Part of a small language model's weights.
Size: width 256, MLP 1536 tanh GELU.
Each number is 128 + 32 x the weight over its row's rms, rounded and kept within 0 to 255. Layers, rows and columns count from 0. The size above them is the row's rms in percent of the matrix's.

# layer 10 MLP down (transposed), 1536x256, rms 0.0459, rows 1321-1326, columns 0-127
size [ 99 102 102  98  92 101]
[[ 90 137 174 148 142 114  93  81 126 114 152 168 126 112  87  74  92  83 118 108  95 109 191 199 144  39 129 149 156 102 149 126 144 212  92 111 102  80 125 144 180  71 101 113  85 118 131 151 111 105 136  83 111 134 146 165 111  77 115 141 154 160 120 132 141  83 132  72 139  91 122  98 181  59 122 132 155 104 144  98 134  88 115 128 184 127  76 137 111 169 119 130 175 128 104 160 128 148 120 175  90  88 189 120 153 108  88 142 148 107 140 218 135 180 152 168 102 116 158 118 125 108 123  96 149  98 182 127]
 [167 166 133 136  90 104 144 135 132 167 110  74 184 114 134 160  97 166 131 158 118 135 135 153  92  89 149 163 155  86 149 140 142  74  72 160 152 160 136 106 164 118 114 161  86 126 174 132  79 123 118 102 210 153  68  84 185 133 149 143  60  99 139 130 106 116 141 175  63 109  91 154  96  98 107  48 119  91 180 134  98 115 138 116 118 153 109 163 104 141 139 169  55 112  74 184 167 168 127 131 166 185 109 136 175 107 145 160 134 108 138 157  89 154 104  95 120 139  97 111 164  96  56 100 152  84 139 112]
 [106 123 170 131 149 156 104 118 128 104 167 171 140 104 104  71 148 132 140 147 165 182 146 144  93  79 155 186 103 159 145 105  99 111 167 140 138 158 143 109 117 164  93 156 104  39 132 113 207 146 133 124 133 144 161 132  56 179 133 112  99  64  99 160 123 151 120 124 188  98 117 118 132 161 136 114 105 100 151 142 150 157 130 120  97 157  81  56 106  83  94 143 121 197 139 153 102 105 140 139 102 143  88 190 145 140 132 129 130 100 157 130  88 155 159 107 116 194 119  95  78 192 112  68 135 196 149 117]
 [139 205  83 123  97 177 120 158  70 160 154 134  69 139 111 101 191 140 143 103  78 100 168 101 114 111  83 175 150 146 165 200 145  94 116 142  96  98 190 138 111 108  62  99 110 100 133 108 165  95 100 127  76  87 111 109 213 176 133  69  80 143 127 142  98 113 161 148 128 106 129 149  92  79 135  87 100 126 112  69 180  99 175 181 175 164 121  83  98 133 138 167 116 163 149 128 147 165  78 118 148 116 142 140 138 177 174 133  94 148 145  68 123 135 134 132 128 141 111 157 139 111 108 149 163 103 112 150]
 [114 129 178  88 144 123 119 135 108 103 148 142 140 126  99 110  96 118 158  92 101 135 116  96  77 120 124  91 174  55  88 169 128 127  75 132  61 203 142  97 100 106 162 118  98 105 107 128 163 111  65 160 117  99 159  88 116 122 120 152 135 188 104 148 201 164 173 108  82  76 135 188 126 160  67 118 129 196 188  95  75 196 133 119 113 144 145 168 139 141 140 138 101 178 104 155 139 142 161 151 105  67 136 107 129  99 131 162 124  84 130 125 138 145  90  82  82 124 171 163 140 153 224 135 139 105  78 112]
 [128 121 110 197 119 114 139 168  89 133 151 131 111 178 103 116  92 139 162 128 169 174 102 147 125  87 158 100  95 121 177 119  97 153 108 137 125 100 161  50 128 119 128 147 132 152 150 119 159 136 104 118  99 229 151  97 159  53 131 171 122 124 151 152 122 105 163 113  57 192  97  73  54 163 164 126 149 138 148  81 134 121 120 157  61 128  78 123 120 123 113 102  84 161 151 141 151 162 111 168 166 145 115 181 161 145 132 138 150  79 171 144 139 136 140 150  50 105 160  79 123 141 104 149  58 121 186 145]]
# layer 10 MLP up, 1536x256, rms 0.0557, rows 1322-1326, columns 0-127
size [103 103  99  97 104]
[[ 90 183 194 169  91 120 104 113  85 168 103 175  64 141 152 184 174  86 105 137 122 147 103  80  75 105 114 117 149  77 137  95 124 146 127 136  90 175  84 116  83 170 164 122 157 141 222 148 113 141  86 138 158 170 139 177 127 115 105 146 138 145 196 200 112 166 176  74 127 153 172 163 125 114 126  97 108 138 124 117 124 159  94 131 151 143  87 145 169 120 166 133 152 169 128 133 122 132 120 150 109 145  93 136 152 212 140 126  82 123 113 163  99  68 126 115 119 130 143 144 100 121 171 140  77 100  90 121]
 [129 138 194 128 101 112 177 135 104  90 121 108  87 167 148 159 113 128 138 117  99 100 120 140 103 147  89 169 151 116  71 143 104 127 113 136  77 141 148 197  56 128 122 137 107 144 154  90  88  69 118 120 105 120 188 167 202 108 105 115 103 149 178 142 175 151  99 157 127 212  86 162 135 156 163  82 126 153 133 135 121 104 124 160  58 125  79 159 139 148 111 135 121 160 114  90 163  78 167 141  94 144  91  82 131 128 177 148  84 179 168 133 144 103 123 119 121 115 189 130  86  62 110 127 137 131 135 104]
 [ 89 103 107 110 116 156 159 148  74  79 164 149 175 139 162 130 200 156 100 116 126 152 104 193  84 168 122 188 160 145 120  63  80 134 113 105 150 116 167  84 116 185 116  69 113  48 164  81  79 141 141 111 103 178 133  10 155 112 114 122 121 153  78 107 145 137 107 107  97  97 158 152 120  64 113 113 144 137 121 136 135  89 211 118 103 141 141 168 129 152 102 112 113 106 154  81 151 108 144 127 187 131 123  90 154  85 184 141 145 134 113 107 116 111 164 113 145 147 131 130 128 132 112 119 119 151  94 144]
 [107 127 155 179 158 142 127 164 130 138 104 117 109  90  94 148 170 102  32 124 130 121 208 119  90  76  91 115 122 138  79 166 136 156  72 126 106 185 153 133 141 203 105  53 199  85 136 107 158 105 141 119 131 110 107 135 119 132  88 148 100  43 100  98 144 101 140 109 146 144 181 146 156 134 198 111 111 101 130  85 187 128 139 165  64 128 121 136 178 158 166 137 130  88  93 146 112  54 133 151 141 127  99 105 128 119 114 126 143 118 161 129 112 125 152 126 159  67 132 159  93 115 129 117 128 170 102 171]
 [109 134 152  52  92  96 149  83  62 144 123 207 106  99 168 110 194 143 126 146 162 109 164 173  75 185 102  84 186 126 114 134 167 149 162 226 119 124 197 121 163 146 114 150 112 108 138 188 148 119 169 156 171 128  97 101 114 166 101 120 126  92  77  67  91 100 145  93 102 152 161  87  78 113 142 126 123 137 155 138 127  95 115 160 111  93 146 143 109 110 175 123 188 179 101 148  93 122  89 113  96 159 166 155 109 129 148 138 161  95 139 155 101 152 127  79 135 168 118 143 144 173 123 108  89 190 134 151]]